Weights of a small GPT-style language model, trained from scratch on English Wikipedia.
Architecture: LayerNorm before each block, rotary positions, no biases in attention or MLP, untied embeddings, normalized queries and keys.
Training: a variant of Adam for these matrices, 492M tokens, 15018 steps.
Each number is 128 + 24 x the weight over its row's rms, rounded and kept within 0 to 255. Layers, rows and columns count from 0. Numbers have three digits each. The size before them is the row's rms in percent of the matrix's.

# layer 2 MLP down (transposed), 1024x256, rms 0.0162, rows 157-362, columns 32-63
100:130140140128119161085118134091098147119089136130109129196140134121109156147182163157109134154127
109:134122152158157168157116153166093136133146160146114139155155100117116170126118091089097100126093
092:138131154115080147136096129138106101139136107129096168176115109128134106127146129101116099131113
091:137108108145097159092112188151136120132127115131135191125123118080127160159134133140083110094096
102:148176100113057116086128096107128115139125159159127169126144160181112096153144130147090148159146
101:142075125075115106133140143143154119131168114113117141137109113136130135101129129119078149117136
111:154162125124126147146146148106130132083143151096142161163151094105092146089127116104145126102082
099:141136162133086093136121179134137095089139157131121126092113102135128114100149115110168131109176
100:164117102167178151148118117155143164116133095148134147152122126146135171120051163153099106136122
107:142138099154105107129156161087115115130148168124123104110152141124098166087143143059118130128088
096:126089124156162124132119129106163166171090131131135136116132150190093125168130123178107120178147
097:110133150144137125126087128177141139117134132144118153139122141115106097148108144125075105123160
090:110146107069105117186128099130139126102135081167123146154093087122162124156138150138134148105141
094:143139149112137129144117107140113151127114130111129140130132069098174116164152075120183130098164
099:100105094120107161118173118108114090120141094114151105117145136070157113166157114102156138140138
103:147143112123123150142129134132092166139158139106093152080143075093118135091173108087097056110115
104:138153137136124122070137118127147133140137156175099142118165160127142145104092120175062163127128
095:160154126134115096082090163111121149127139161122104133156153142127161097170124146154042144137132
096:127151136142138108127124158117096109114128141132138112064099112153091091132113106087138120137178
101:135123094118145153148139133125149114110142189124184139175134130111132114152122139157150116154105
099:120122130120137149200117099162135116116131150113143137139105157188097116153147109107128112151169
090:166101185087161090168138127145109136121127142142130115092111126143102154093149091107207141133145
093:145118136153106083184121114163122137129150091105138085097066116138172115173144147107122156098131
101:166123112139127128148108170097168107142158154104137159134115154148121118080153132143063156107132
118:150143138146163135130117122110135131089128124102071084080152107141108126122128096117140086132102
100:125119137132132145143107144141114139104131124136167119114144157088119115143100111071179116132086
093:098151169116093117130138129101116133087152150121090128095097136094130129135093117076097132154175
104:120071118141123160121130138089128077176127136129134081143180121097115147084177170143116106106060
091:134149138130153107157116110136164116119091111165142120152152109144124143149107118152064094084149
098:124134137124127128131148106132113145133119106194147147175076152154127133165129118133101158130098
106:166166178146079120134139152122113114077139132111124129128105133123140130127090085131162105156151
102:130134161108088121139129142124111109132142147147150076147127130143182177102146138136099138117143
104:134143142165150125151146100156113120117141128136130119113155106142085153093140101067135115107072
089:142179142117082101181139119142107155111116077144098153164148118100105081173108132114131112121128
099:143164104115092140138118144114121128107165132069157144155140133115064131083115120106216119180079
095:137123114137101143174135103172157131142133119086150132132148133113156117126129103130096101074134
110:083126153137167151084117130083121168158107168157108121110168139111123174112140129124034125174142
104:093109089158142105176134144127135114096142110126166084129110144127123077106127164133179102154162
096:101086126128128147147138102147157117113100134146131113081132169133117096138123094088137109165129
096:142125089131101153138115095150119135127108152145131095155174120092154132134145149106132122134134
099:168109119137164141130108126156149129137120128150138172119139119152112134125148118151142103135125
095:106157139134158109168145156115125109085144171121135105116062134152106082162111148132120133138166
097:110148086151139138142123132122102134091137132121128107112127110105088105145173116127183111114133
106:174117124115092130148136101126107124112149131148168110139127157125167153109131117117147153097132
086:140134113106107115164102123131131128143155105105122140112115105146123106127124170094138094152154
108:127140143162135083098139122121127151128117093143140129187102098143150135145104128132157164105131
091:132151090132125163120122172151139128092130091148141123150130140137117136117109157089091084164108
108:137139127136142127082157109105140137158108146134101077111161101127141151130129077096123154128110
108:148132161143114134129104146134138148148168114114140108161145111131172158087121182088045144124071
096:082136129147159144172139107135156175114112090153153114107136122093135124098126112106100124132120
090:136118108102116123123166097131148124135116087191136133149131145126108177141120129116047159126184
091:156133113123116130167148114137114143151151125082119157139181106146133101170162091154101069101109
104:152122154127140131144099125138117111125158124124127161170116105115161162160136081160181165056135
106:114108118083162137115110129129113119131108116185158144184106156130144084190108167169153116156176
103:118123090126153168144100126119135115097120121130147159180137133103107125150136178165141093127117
097:121122155155112128151128141135107140103143136142116101106089149138119114168129101137141149165185
104:143158094190109191130142127112164142144102127164116146103141147153102133126160160155109160109118
111:112126091114105119129143102171116113116158092121141132142155108117108164161131107132179145098120
104:170134125138149125111154122092114081152108157138126072106161137146119113117105147165185132123148
101:139108154098130098141109106165050119129131118145153119149165111119169085154113102155208112132183
097:145089105105161122144145165116122095104162147092182139112137148140128111115091140153114117111167
097:104160120167107165102139149112136103147130162106086097117130122144121149119120156149064136140138
097:131136151134093121113107157164125134093145136141166129150117147126135125135111094143122165093151
100:139130099169141154141138121112100115120148131166140128111129126136067112147170080105204112107136
102:095065117126151146144155141169145117129120096134147144115129115104144176106108094134053110151152
097:140171147162171139114096115134121140139117170164127139107121129149122086147101090117180128173088
097:114120160091115125130145097117087126134113121113120115146159112160138128098148080149054160095186
092:079120137135166144161148135128169116154132105127127144124118122096116127127136135085142098133155
109:107123099136128158150170142128090166111146124150146117139124127042101175095151138079135119116080
093:140169109131158148142087119114084106139147148155157134168137098118127126118132093174194120128146
095:155137111111135118137113084125102144145151106130093157094113095122090115139093125166141122111085
098:140051149113114103154106150099156109097145081145170172145088128092132106070103114172118176124170
106:165119158165128125143099124126109112121088118132089109120175083144124135126132071154166097120132
114:154144126144141118100083110119115122132146149131169120177153067068123176157096143131132126145115
095:168096108127130143153127130124128132144173143101102130124128101106128140177145117189145158092128
098:096136122134135162119147128144138125139128124113115136113097133086118137101131191114117093096095
101:080129165069126126092113099116110104143118124106151106151151143105143120130161146097197139153153
092:151116106110126119162136080128125187141158125095151132096153092129139138149134099150132128104088
118:128111121117172124118144093091119078124110106154175129118152153112083125083137109128192123111108
100:082137140139119104088125120089099133122115131139115123137127125110168106175179115139140193098192
090:133144121112099118130147142142126140107132130123134121115120122127090127136107167136150124131120
098:148143163156119104116138111139121159143095119122112127138130094115164152127118134126133112094053
098:147119143125170117139129119155168120139100132147127111102150117156105140141165080124027117098084
098:115098096127076087177132118114116130088135111115131119119092091141157091160161094136118144091207
102:127114060103086127103140116094162158124120122123143129105124165109156109149137163120176136184125
102:100122173160138109141142133160122146116088128156148122148118144139086084142155113104095077118164
097:161125132132181164132098106134171141089124128110152144132122135116104132131139086106137090152061
093:132093170098087134164136121145152169154121117112134133118156107119176160133096110124128140096113
101:150104151099129123112145144099132113125122131142149130208151124134146180102110177134100132139154
107:111142094136083146115162165100105149111145112113120103106147122144124116129151102098103103175101
105:170128105137116136124106137165159098112130156110172149147150141130120121154120153105167101112076
099:156130142139143155127163109128148111113120135093135156130120122146134111136167124149172093103049
108:118154136170137096115143150085069143119121153135108097117117110149131117148135127144078170104169
103:134132118105120128160162139119114134131108100120150139182110093099123150159116140135141113144151
100:130148127140125118111159142133091115119090099184150133148129139115133122097131138081184143096080
098:113113149133088098074147130117095093173155160171158146126128143135142165130097141124071168118103
102:114113143129127182143108128129123104151092094120180146167120138123135116121140112119160090135135
094:150146135119135128123126139192154128129120157176145170137132144156104157126159127131153134079101
110:121150140142095148141142139137135148124163145112088112155136133132114120129109147117093102102116
088:132147130160171148143116165093163143111085115163117099101145113126153080201112146178094116151146
101:134106112126156122173186126104141172121092138167141102114138094120144144156158105160142133132200
094:089117122102162101145108186097103109122133126100148118185145094119122178082128190103141121145131
092:158136120151128098106160145160106148109148148111154124085106156134110153096129131102122107150149
101:158143093116100122106139122179117128155178100105138138152128103098125186101113136105124099086114
099:150158100176111125117140123142150123071127150126147113117159105148087120138100138165083109104138
094:144128148146133141113144120198121112133142115106143136128125127142150136137071150108181131106039
102:131171113151149134133160120122154162139112150158094146082139145112093152131168161130155157104093
105:142138152169171170155124097150113145109128105116139119120129108119115125166106133080078074107080
097:152145145110100104085120123139158160150111092156113163130156094166115096135124121166124160106127
096:158135129171126129103103141154104125100131140159158143155146111103097128105127120137157127104089
102:178122096108087100172127115113126112116138130084120144109138133168120131140128086137160121125176
098:095119135132158141070083138123098143131126139120120103163172090106145127144127135144099114196141
098:142127111128112149103139099125091140134124109170105115122196078089119152149148092162124134093135
099:127097126175112112086146120104109167169112135149129126107179112151116136129143134141066122153106
101:119155118118120107109171154118134129113115095120092144107102118151134112160099108152146118135219
088:126135159129091092096131122141103126141121137130124122109129169117098131099116120132208138111144
105:120152137110192100138120174075123168143077128152105127155139092103133163138141156167102140136145
099:129121149100090090108139138165133109098128111136109103108144162112135128105104130164151155088169
093:122152099090152153159112091092121191110114116164123171153102121125131160149143100124134151116079
102:155122104145140098148159136146115129144153145112118122087113108153127132111141159143141111089096
098:148102096139139129141105105179116122108130127141153122107068139112139095132148130082229114123132
098:111165126124124136106166110134159145129122114095112129146163125145129182130094119136086112137080
099:070132127131092153106155084134092112141102124116157077128180139080150078152168129126187138145177
100:118090121146205118184113122103127090115092121157114109125101110136110094146148103165172122151154
096:138148168126138143138101170119138135124121155134142131157131156130116091109100161152100121139094
104:097124137109148111063154130124122132155124132109130125095098160140113108079135140134114171112198
096:093120120111107156095138138124095107143125103114183116137119127087178131129146170094139178098147
096:126126111150138094136108129129165130149101054156164121155119129155154155143093126131127171120107
103:126157107165180139092090127125171129124103154163096125147100123123114164163101122135132166162067
106:123109149127130074151103145157140113141136112156097090108095096162125080123124115152101132118184
098:158106125073128102119128115136114094102123120147168093128127110119136164117147134114136153093153
094:119120150113169171085136106169117124133103190148142139164131158128139109118114110133139099157105
108:140132101137126165133157109105142123136088136155142135119166149125160140144127133125182122150136
104:107135119098132110097146160114095155138110172129182148136130144122113104089117169088094133163143
122:105131130114165158159105116139144177140137123164108138142118120107140144107159137079055097092084
099:130115158152175146110136118076125117126125142120153110115118111106137117097157103136223143103115
101:124147144132119111143119112154144115152118137132159109103115151146161124157087161115128130152158
095:119134101143123133108132130184167115105124137161121129134129154094133129121144133112140102096135
104:120149105111099156142133134124127179136121126135144155135101134089113153134103167105072144134100
104:129138152140088114097102095126150123129147146139101176114125107130174168170153123128069091150126
109:132092130122138171181183175113105158088158125112166127153137164080118132061152102127155107128107
093:076115089121126168083134157085106125128138167122104108119179131135107125128122142154089121192131
112:139155163128130138100126122149155137145084138132184157110133138111150133116119119145130129126086
097:122141133132119134140116155148110126101156108090087155177124115142139170072130095126199148077139
103:128126147113089123132160126159164125108123130122069153114075151109125116134158093130124111110106
108:113148146159134124141111151139129119100133122075113077112118088145095092123120126130193099127117
085:157149146109115107110149150151119093123116129113122145093144148151145103148090100124099094119214
103:117143139117151138134165120115130116121125121141117119093146160132136120171127113144188139100094
090:117126087157112147116113118121154140109122096147085145114107122113145138136155172134131077157129
097:150126092151169155136107106170101161140159123123169100162101168124141153121141142087084144101108
107:124094151122122124099126095163130119129093125163140095160142131109139163128087088128161095133102
106:144132094158093133150134100168084138111111121131141143133125170112167049118162103102148107102118
095:134150095081170135150101113128108088117155124107159122131118111111104110149124121119175124131108
092:109102176121119106110117125133085121143128121124144109197158119127158175135076115124070153122123
089:136081123124163133132153160150083113096135138145196170123118136107098161087095138122139130119124
097:131112086117087147088121118125154044111175159123112140127123110141129081152097119148088087124146
104:112160127127150110131124134131117123105102132105101151125119119146100126131142071124111131115172
105:134141155150135149114156178139166133134076099137096150118113136156148159108074141147023116153157
098:123123161104150143121176107120110123168145118167114123119153151130109173101145068108158153097044
098:092169147122075103130117139124144139152089128148135149101103148106149120133105170052175147141132
096:133122151122137068171126098167130110132174097113196115091081103105162109133129150111119115113181
103:127091151109178126110146135100161143148089117129117103100127139085099116111139152126129131179133
090:134084100132097156112109138138163103108114093129120141157163055082108158115102132185110078171170
102:103112108102146126130117116084114140128138123127105126119092113094145129128117125120072156125124
098:134111130129102163162127103157172109149142133118125153133144106134101120132133093136170113124083
102:146110165138115119131137154105079133118115156103094096082135138096107122074138102102061140112171
096:088123135106146147105142105103144128170085121093130114178159146114162160143116149164109190106085
132:154164108137130139108082112129184131132114137176117134124114106129107074154163163131207123133108
098:136099160141088116107132138159147111128133155121120127105142151148117090082116114103164083150136
098:096141133136111130153116124100144137140175127094096142079112109159123150107104126152035146129150
091:152159133132114111100123161068134137128122116159124144142151122096142142146133134156107135109148
101:102102135107170133132124162110133162150125153153100107110113144120124071154179180117154103169153
106:136151110120160117102106133154095132106159143070129121112090107110135101129172134114205124091116
119:137120151118132098141090104113154122130104078100092145048106081108135160156118135129158141112160
103:177099124106110091169115131111163138110164148127145152119145086155159143104101099159113130088131
106:103131126142146122103126103121125141106129144148138116157106129131130155140120133155203152126096
103:120132134156104124129125100148082089118164132131154116118134142122120121137125128095174142101160
097:153056135127146129160099120144164138162111106140165135112146093160130089133130087187156140118213
099:133124139144139118122133119136100111107188137090138122127051097139114159110162158095164134131088
103:160116144160118124164126141121143115148118111159146133110169147153166082101123107169127116138182
116:128149128123112136154175091209152142136139103146120162099117103124126092141111114122068114125152
107:112153116113140131124121126165100103108147130122129128110105134128114110152125137072207146170161
094:158130120129165130141122133126161067108136132065133105114112072111142119135121075119121114144163
103:122167160117087092130119140149123159127134144141150166128098113131154120136169158147140171111167
095:129172149137113139144149156182133098111110129131167133112117136170145144135087144099121112117110
114:146138158161108102115128109152149130146074148151104125079152129123126093138103091159202146136183
103:137112098135171182112145117139170081096153155123124121155154098109070118093150093158167100109079
102:114152148149155144090115183100109122125096152167085119121136146139078160125122110126164127167107
096:151114114118126121168108111121159162140112105150115146143136115147175099180173127170129127122165
102:114159120106070141072082159136130105126155141133101125150119153108124120101137195066142157112084
099:110150118105073079080120135081087119126119140139075134126117097160100119134138110114068147147194
109:136124094121147129143112164144134079137141139088114197182145132123105137142088138137104146128112
096:102129142095102086130147134149162138153104114139156179104109166154115120117103129158074152165207
093:146124116142150099150143204129133097083128126091145164164090117118109054135119110150137071135088
109:145142106125120149146105107077094128085134109106128115164128114115121129159160131106191166122095
103:143100109141094089124151144130116115149153161114100118105149110148144139105160113136125074124109
118:113095153151128124108125099149144132162086155158140110077109124136169190173093123118095153161147
100:108147118110101116100085151086103117152116148139127111125172134162101146119134119123124144179179
100:155115153078116115124072117172125104145126148134154131140128166158146090195155152088159159131150
089:126136116143164163171071115154147140169122130150118153153145138137104110171134133122150130160137
096:118142171170147144101112133141119109127086148145143122108144128160140140183100141128194092167110
099:139136140118092119110172116153128148091102126144093117155109115125141164106153067114149114105096
105:142132123134137145105159126137158140139133155161120148149108129128145181097120139121095104109073
091:106122109136089180086100106130126062114151125064129115172157132135112136127115129124136105154132
098:138171140128119125100104095117110140122082128130097096125146135128152087145168129116098186113159
101:134120133151125112130124163145134177150110137105098143098116115113093128121114141130084096144128
# layer 2 MLP up, 1024x256, rms 0.0144, rows 158-362, columns 32-63
106:123126104115115109123150136137137140156129132163124107111143159140138117111165117123134114093153
086:149101088099137136162102136140161120150136175178141098163104125106117100102101113155126154150119
088:123113110104130110108152124136154102118158104091139131128101113138098100144116093166138132091168
098:151115131131126095119123130117103157154152148131161152139087097119151081148122139092129120144120
099:111111086137158141149135140139153078109102140168169094139075140133159102096094113135131148122145
105:126114113126122090074172101138140135052139120120143147133096101122123156146125149120129094078130
097:163087137136088129142142127137148129164114137112135155121081108134125118155147119161134118104099
101:109090120134205087101137113125176131128157133149140129125129118149122145140103129132127163126153
106:097131104180095141095169135137130196166132137088129086107102167131114158133125148121137161111119
096:115140154097150095104126127101111108096181159102124152136186096125107104130106120149130126137110
095:140112161135137130136109169112114140097090118154122100149177164122104111131129149134128108101148
094:186104142144129116146131096119124106124155120121135143128107128133125123126128110114121107198148
095:154148103121165124146107125131150083117150127143140137177096113125135123135172086134126129132131
098:124117086117130148153154101132133092144114131120135145133143122125137126121127104117128128131148
098:143133087125157151156129120148170118163105112095145126154166141130095109146130174161128130163129
095:120161111128122134147116143121134136164169157181132086130110157115146142159118105143126113117143
091:148088161134124137126123099116106150122156146091130150132143114138135131105131128089122066151081
095:121171142143036175140158183118152155108140115074111119119083121143124129156077103172136141109163
102:128124116120132121115167096130077097107124145121130143143091122128143132115167123075133139119178
096:090118183101163134170135116136145123109071130202138137117126139129149120112120153122121158133136
088:117145104159126105112115122147143077148072135126134130127098134135138133101134131137124120148144
096:118082151122151098137137130119138111155164135140148155115130113102146127152080089155128160136125
104:135140139141169115155098117144128076107142154126141057137112098130137104128143071146128147111140
117:165134109137136079161119182140170103133123132129140152116162103133116118104086146089131093126106
103:112204113138106089150138146137116115122131141136129098127105129147097131151099115149140175100131
095:142126111140100129145108131135167112136096124127153125106126156118147110106094122189131108140156
108:124136103103121122133143110140113140172145146152133124122123143118125126131170114132128116103125
095:123153119135162120117081137116133058093170143159116150159150103111087132176154093143128129131123
097:128122128132149131162163101136127096135128152151136187119110126105076116161153158124124118137113
104:163105141113132127139118142136144140118163173103145146110101128148107124124080112137135120110135
103:109081123133181157156162088137150137154142172097126137117102094132160124124151138121131108131113
107:150104132147104147138127105141121149107133120133093156078118176133143155130160156112118118137132
091:169127108113108136127111162140125118137180117145116129123134096145152113112095116115129105165090
096:100135136106170103135154136136106164068121136116119089127094128115152139101115184102128138133141
096:105152121155189105135104115118137090100168100119132141140151081130112122141154113105127115116126
112:139170096127051175084143117132115169142133163102120166150188138114096128127158131087119093113136
100:104181183110143124140134150117113148125104131122123106111123107127121114146088100202135155110102
094:141204117154109120137124148124166114123122128111170133119119166121104129156108111140129173081137
098:118118083121137122090126115125131155154131134122113137138171111121077140127161134125133111130092
097:129115150124147117101154149129099128140149123142144108110110149130123136185152136153126125100126
096:161115135137123097143123131130117094095130135137159144124114140144129101109113099132132165165136
090:117109121140097153121177139115113132174104093165119132150134136133104113145116141143126088117142
103:103111097147163122114130117136133128122120154085146121141110152128116176138157131115132171111117
084:127110125137144127146118125134187106124127125158123109126139078112162096097110162145126151125144
111:121099113158169114154141127136169107154136107133083160143166132109116082144154118107128122116157
091:165111128132143129132127093128147130154128107114127111130133122147107107088082151127129131138159
105:141144102150098121138112092138142102149114142114110125142142122121105146138184131123125079119097
108:117079122142173152146127109136169140173110152120145121105140118127136102109138112099127133152138
094:159183116095104147121131115128134128139118140144096140128168142129128130111113134162127110122097
084:130135089168132124116147116142173138131133113135141165130138193123076149139149136136128125124106
092:113136185079216110126118111123129102124141131140151186113138103140126125150125132153129118158085
105:143082136149158119132141129117121117159142101146118140099115139134124120149203110149127093089158
105:121091131088151129144157143116128093124132137147131146111108193136114117125118105125126128117126
102:150113132129118145142149110131092143123151136172117157132129162123129129097134149134126124150132
102:156092142152132144134146128123172150130118140119140140085119139141130125108136110177122164142113
103:127099139129136111108143105125147133163162112132140150136151132121128109122129125104128138137153
105:086115107140135115122163172131146121116143128172116130141153119139112089105110150116134103113143
105:138147127124117131124149126131089114113172138093122117145120132136151133136118145127128113124137
093:112094109104144141110157177107106108117162109133120129128104108141148122116178113102123097136118
103:113149141120152142074145165128093131076145121124078122132114133142171146087118123121130143093159
100:139170125103112102127109115125129202154112179120130100146117144138133128118132134132133125121132
104:132124118144121074124171131128156130109120146146159159139053128149121097133129093145130125103138
095:138158110108119144126166134133138131129147139137142126130090097127127153153134104171130132147111
110:119159104143141122137122108126138127104142126131118134115078145131117142117160117117131113103142
099:136150203126080120133146146118090168118105128127118110102129109137118116134108147132132162091100
094:118120104140164121165123121119158105106135137156108171127092134117121108099188153121124088177083
094:154167101115135106123113124138156125109118112166155145126120113134119142097125109169128139125145
106:143140078110101146110154096140125165172129144140124082126147173132123157149151158139129116143131
098:128137159112175142070111129108092120117148148121127103168125142127110127185130116111126163136120
099:119144133139085147126125125111083086121162098114139113107146117117120136134115132079122111120138
096:144117151134128093149149141138154091107144113125127145126088133125132098121116081142129141095137
104:133171138128114118150086138132104126121183147116129176131108113126109143133131108141133076113075
114:112095129128075139096123116128096137171132118156130117125172118117109127135159113105130098131125
097:134077102149160114096115118118134060117150123089150161146117128154134116105116079128125084119088
100:162160105113153122101113099138103131095128149126128105153098129145132126065120152132127125130147
107:160144112116138173114112111142126129101102146093125111141139134130124117112144186121128113202108
097:106150139114156124113149114126121073108109126118153149143131091143144137112141138069133131100133
116:144152119087123121130148173122115151163152126112110129137103170134119160149150135127127126144128
101:163110122130141097117179116127145128160109119111115157145112109117165078087211111140130120153120
086:115115115160106122111156116123140132152162148076156122111047146141170189142045140152134114116137
096:127121106144094104109127117121127161147120129136115116142112099131094156136132121124128125117131
097:157164158136097133139078108132109127126144138141081165129142137132121078109180137098131090137095
094:136127131133119147147157163126135122094173106071126123111058123140127131139126099166133167159116
099:153088131138101133098125136120132143138145126114113126107144148128151121101088126072131134091120
100:143141085112135115103144146130177132101120127124143151130131140127126118103150158167128139105117
094:137134175087153085143123137135134120104126129112103123125139099126126128139137162070129112098172
094:095161093125149103126120137126129091094113130128163125139128144131130127115134122142129123104135
103:090103099135154151147154114135126170147135132156119091111096143127157140107154114132126133133148
108:118120107137132146165161117119117170109137147083127116129138091147158147123081168155129136119070
096:085140132154146137105129130122103120070124134145135114113127170145119138136135135118128177141128
096:134115141110132109142119103132109110148149124151141130116125103116153122143144101120128150106117
101:147106143141123092113134134137124116165104120118127135134131124140137103109137104127133111143107
109:136068092094122102118150100140099135143151135125127178153111125136134138085117161120126112133110
098:127122124129112122106173122134149134123133114153101120140104121141170145157122115135130139089142
095:114111115174071153147138128128128169149104146122124132140118135130145089151135153130123121107097
106:131139141121185145156087083132135086118141134169139099134111122114086135146152128161128149109145
095:138075134156167082091120105142154116140131138157133152122088137144152089110140148115128142120120
109:137122139123124143140104126135149137123132140149112088117161109127112135074138131137128136151159
090:169115157111166110094093121112157085145148125093150130163123120136125122134100068125131120112108
100:144137038139152115115133132128164088125118157117115142168102155124143144070166095133128140142125
096:127089111143123110129160087132111145118108109141145126153169128112126131117153114097124122108126
101:102151136130066167149144124129110154128135133140188108114163175140139167142093133159130141101140
100:079121069155144164154124121136134095140103112173148091122133152129115118147140137164131155141150
103:104117139159144125116114156115129121076157123119125103127144097132123118153144142118131144134142
097:124143146133097092121145129124119158137135082161117121112156142123137123160084133083127130098183
104:138133130120141099090120100137102127147114113185113129127182133123127124130113150105131127138147
102:149150117086141127137099117140154121131109103116120173111159113131105158169111151144126158149123
102:115093118164148097148092114130175129145146117170100148148089120129186130169147128136120128184113
097:095108151106134124120164134133107192110126105098114104117140156142139149171136124131127088130113
097:143141134154167149114131135117103096088189137084117132128092113122136115126109102092120124161132
101:137070113135140134142119128127118141119097139128128115133173165136181122114134153101124097125109
101:126173059135085129109139125127150130143143109085146127148132132127105157157126146143128089135103
094:126137118122107139129147116122113120138147138103144139107132131116124120160140132144125090124088
101:130193155136154143115092150109146131081146135112128128152096093117136134131090094137130107129133
087:121165114140105109125117164125097151107123123134130114109137114135085168120153152113129139078124
105:152124087113158106122144111125126128117123147105135148143120183109115133114119147150129104155111
096:143125134137123149134114126127132099121163130129135126107102137137143134167145102181119135144160
104:143191119132090130133149101130121096160147125093141132143135121118080123116159124148129150123141
100:089123132142153110121140137117113147174124112150127062113104109117149128157108098139126174104118
096:093134157151118151154121138126145138124097102134090077109111116115101155151169105148131149142112
096:105138112125154096157126113117114138127146134207096135108179122114109123176133150155128123116117
094:121086067105152159092165151116140131139162177116120142120144140137161125125132137107127099139084
098:130126177101145090116162150120132095138127104136135129111081142134109159151082090147130099131162
094:137140152114114120151098119139115135094101136099151135141109105134142136145100135127124132135134
098:092158123128134113110132145115154116136145131140086145158119133114091129102141101150129110148130
103:102085104120154129100174106122148149151117118140145135145091116130164163134156146123131106109099
099:111153135136116131128158133115105151145146121116090131108133144136088131148136102135129151086114
100:124152153131064102116141119124115183145091103128073085108152134121145114117110134113128125114163
112:129149126148163103154113159110155130106108117116133095141071128115126119121114108170124134145134
099:108095096145184133104137152138151089115141139117090145143096148130134134148161164093124119131136
096:140151113103109108109119127106113114133132147139147122163116088133137120154148111120129154102158
106:177117080137172118130130124129150120130167154086089086114141130130156111122133123117127107166107
101:133133123162121177128132129129105157117096116152125133139113173114122148099150180088130121099108
118:131124112124117147121134095146112103147150123190158149136159148144107129120143137115122141111172
096:159185130137123119125128091137137118119102118101085130123104112124127166171211127153123130087127
100:153132145158121141117080119118123117158145149122122114146144122119119082121136130118124140153152
096:127143126153129144094126128132157138119138125080111102115138099160124128120115081084131141090150
102:151158115136127138123119101131159119131168137105130112154132150143102127151071134143132135135166
106:148084163156076173111138133123127140174116126106146167137150103129132053111139148128124112159117
108:142101102089181139118144144122145095167120136155122115071088177141136162120134136144134171089131
098:125160143136083106135124142115128165123130154074148104129131119138116134098093147144132106140089
106:133156141100066108101118113131083090139162138143143112138147120127135126148138113124125134069121
099:130118143137184117143147089125150149157151105113113072107098125133119143129173115136124116143150
106:138112120162139148151083141137153088130115155151133201110102112134109076083119095102127126144115
110:111148171137143120157070150145111112121147115092120096133147092135136153097132115162134126125115
091:145158107146171143130102129115170099136123101114152101142063103128143150169100101162126177137102
100:141148129094134079101191102118139105146132110124139177123141133122116140126109152129124123126150
092:165084173111133125150100100137144111167164129117175121113145123133126109126067091173134104158121
093:095104176139119120146110090120097165132118125101085087104152130138094130115145130158132169114126
105:143150136141088154172129125107116133149125128175120116111170177136133129147151117128123119104131
102:130137138128146154135145130121142134130132125104135138116120126134110140165156116116126178134100
097:165104135139132133150154096111102111135109082145135145102128108125144157136120142095127102100156
089:086166146103117145130162118139114164127105138158114177133092146141099169126157152116133113101136
089:127136166136111140134167133123135133135145089143158107112085172130121164189121091171125133044162
103:126120137152078158169127146130107121127146103141153114126107117126147071146108080127127148139132
097:162209138128103131146141133123108157094140146138101168135113142143104111112125121140129107170110
105:153145133131144130110101134137176149124157162146121165113126178136131162094097097111133109124137
097:106172091131097126099139115127135119149120145153120155101126173124142153129157153101124095125086
098:132140085151114133085122150124141151127170154161133109157117117120149111094135131118129126135173
102:113106145126085153123155130115149085151152145112155139128114145129156130159120093189128157134099
103:158126121099133141152110148135137092113146155125121145151186146123104107114098138121126103146113
094:130102098126118131158098138134141125124166113104141114129114136121104137119120128148129077144136
103:128197132092082138157115159138150124140119100140155141143156141117122135134103140120128156129122
101:153132143155145109136108103119137121139113137156120153131164085099120091112137160118127098125143
106:133170132108106138150151122149152143129091137074139148139103138141108199167121104174132096114150
098:095181106091167129160124103111116095149133153113116108138126140121114144125146107133130096126141
135:134119128136109133124104100114109123110149129183133099136170118143131117151132132105121126186120
099:112168144164091150127126167121112158109133132106116082120112107127129111157156146153131130146119
095:108149135142132098110087126118157121115108122106109133172132056140157145158106134137126148141137
095:132147149153101149115099147120117146171166125113129099144104098107077129122117095182139125090099
103:171119147119099135077107134112120117156109140129137119116166097110112158105131109110123064150117
110:142085170109141128140099120129104159140115098139107090093134150126170156155175127152125124174146
127:141171133128099097162076136147154090092140103125113169148157132135113131094113108098130100143148
103:118152162128156100139127150131151070126162129160105121120088154141158106128150077135128163080133
109:156059136144174081122143120115142136161144136144122098120130159132131098114170129136127123104135
109:123175110159080165104149154128134165113123103115157132104101095135110151136127127120134157120132
095:126111150112176091104099118131172075086114107111106148151115101135138127133153094130125145116109
095:097082134155140113127193126135125159130123122056128119115131113137138120122093159150132122150130
104:134138120119189126129123147120118123109140123127144134134099155130151146166137081110120153123118
108:133137138114106133128156129121150091113147115166128155135138122141156108145088114127124118142150
101:134125122139119159121157157125144136132144143107113135125161165139122121118087155128137123143142
094:136128108148107114156096142134121124131127138098099114142089141139173092080157107135133121129129
107:117121134133149107089123103133125158100106151092124140138083112164171106095127151139129134140117
103:097146155103146174133147147117149140157135148142109106130111155137129127120116158144129137127172
112:137146109154107145146066150132131117121135143103111114122097123137147126118151098123124082149118
095:122134127140084135185121099130078128127104111127108100114112090135171089101170090150123125142138
098:120160150091132121085123132125132175127128151115148108102063126140172162145081126128129075113114
099:128092107120178122100105125117105088118163133119142149119140139138130120141126124157127126172101
098:096134124153099120119138099133155195130127117107137122118092113119141132133124162145131107155139
099:183061119144127131138169151135159175129164139142144154154111153129145112087109183149132065156126
111:116163124113129118141154137124113114119138138165148124138104147142112117135107071120130108101134
097:115106140114107156113151162127159126123146151146154201124124128110109118112113145103123115134130
092:153133161076084118130129137125078123113125114117134144126101113148102111154106074141133148084119
105:137061134110140112142181125141138136136148105140094115124118125114150120134120143117125130145118
102:115117171148151129103143119116104150131146140116116097134107099121172101131151117132120137145139
118:133134145165111139102103110125146133136127127105107104114121138124127131153158149105127107125134
102:131104108153152114125145152113120169129134150116159083162088112109136156137134172158125103120117
103:111126182112132118133110156117114107150134123165125133120129141125132109156153129094129107111137
084:136129156090130138128104098110109139109080132150135122122175146125064097154112138101127116158118
098:092130156123078144130117137137077185117113105124125062100150125136176104120080128163129156152112
095:126166106179091157189129111143129161131128138138089098108121114134138138125173141195127139128106
102:140150135130127155103117065121110132144167150137117112125149170149141131153134128130124131151153
093:135111115137168114114109157132104166124131119113143111126140167119136105137131172134124161118136
100:149109116098076160143114143137142107156159120068126103135139069119138139162121103139126117135084
101:115153173130099120146099138131160151107086132100143144135149104139081136102082127122133101118112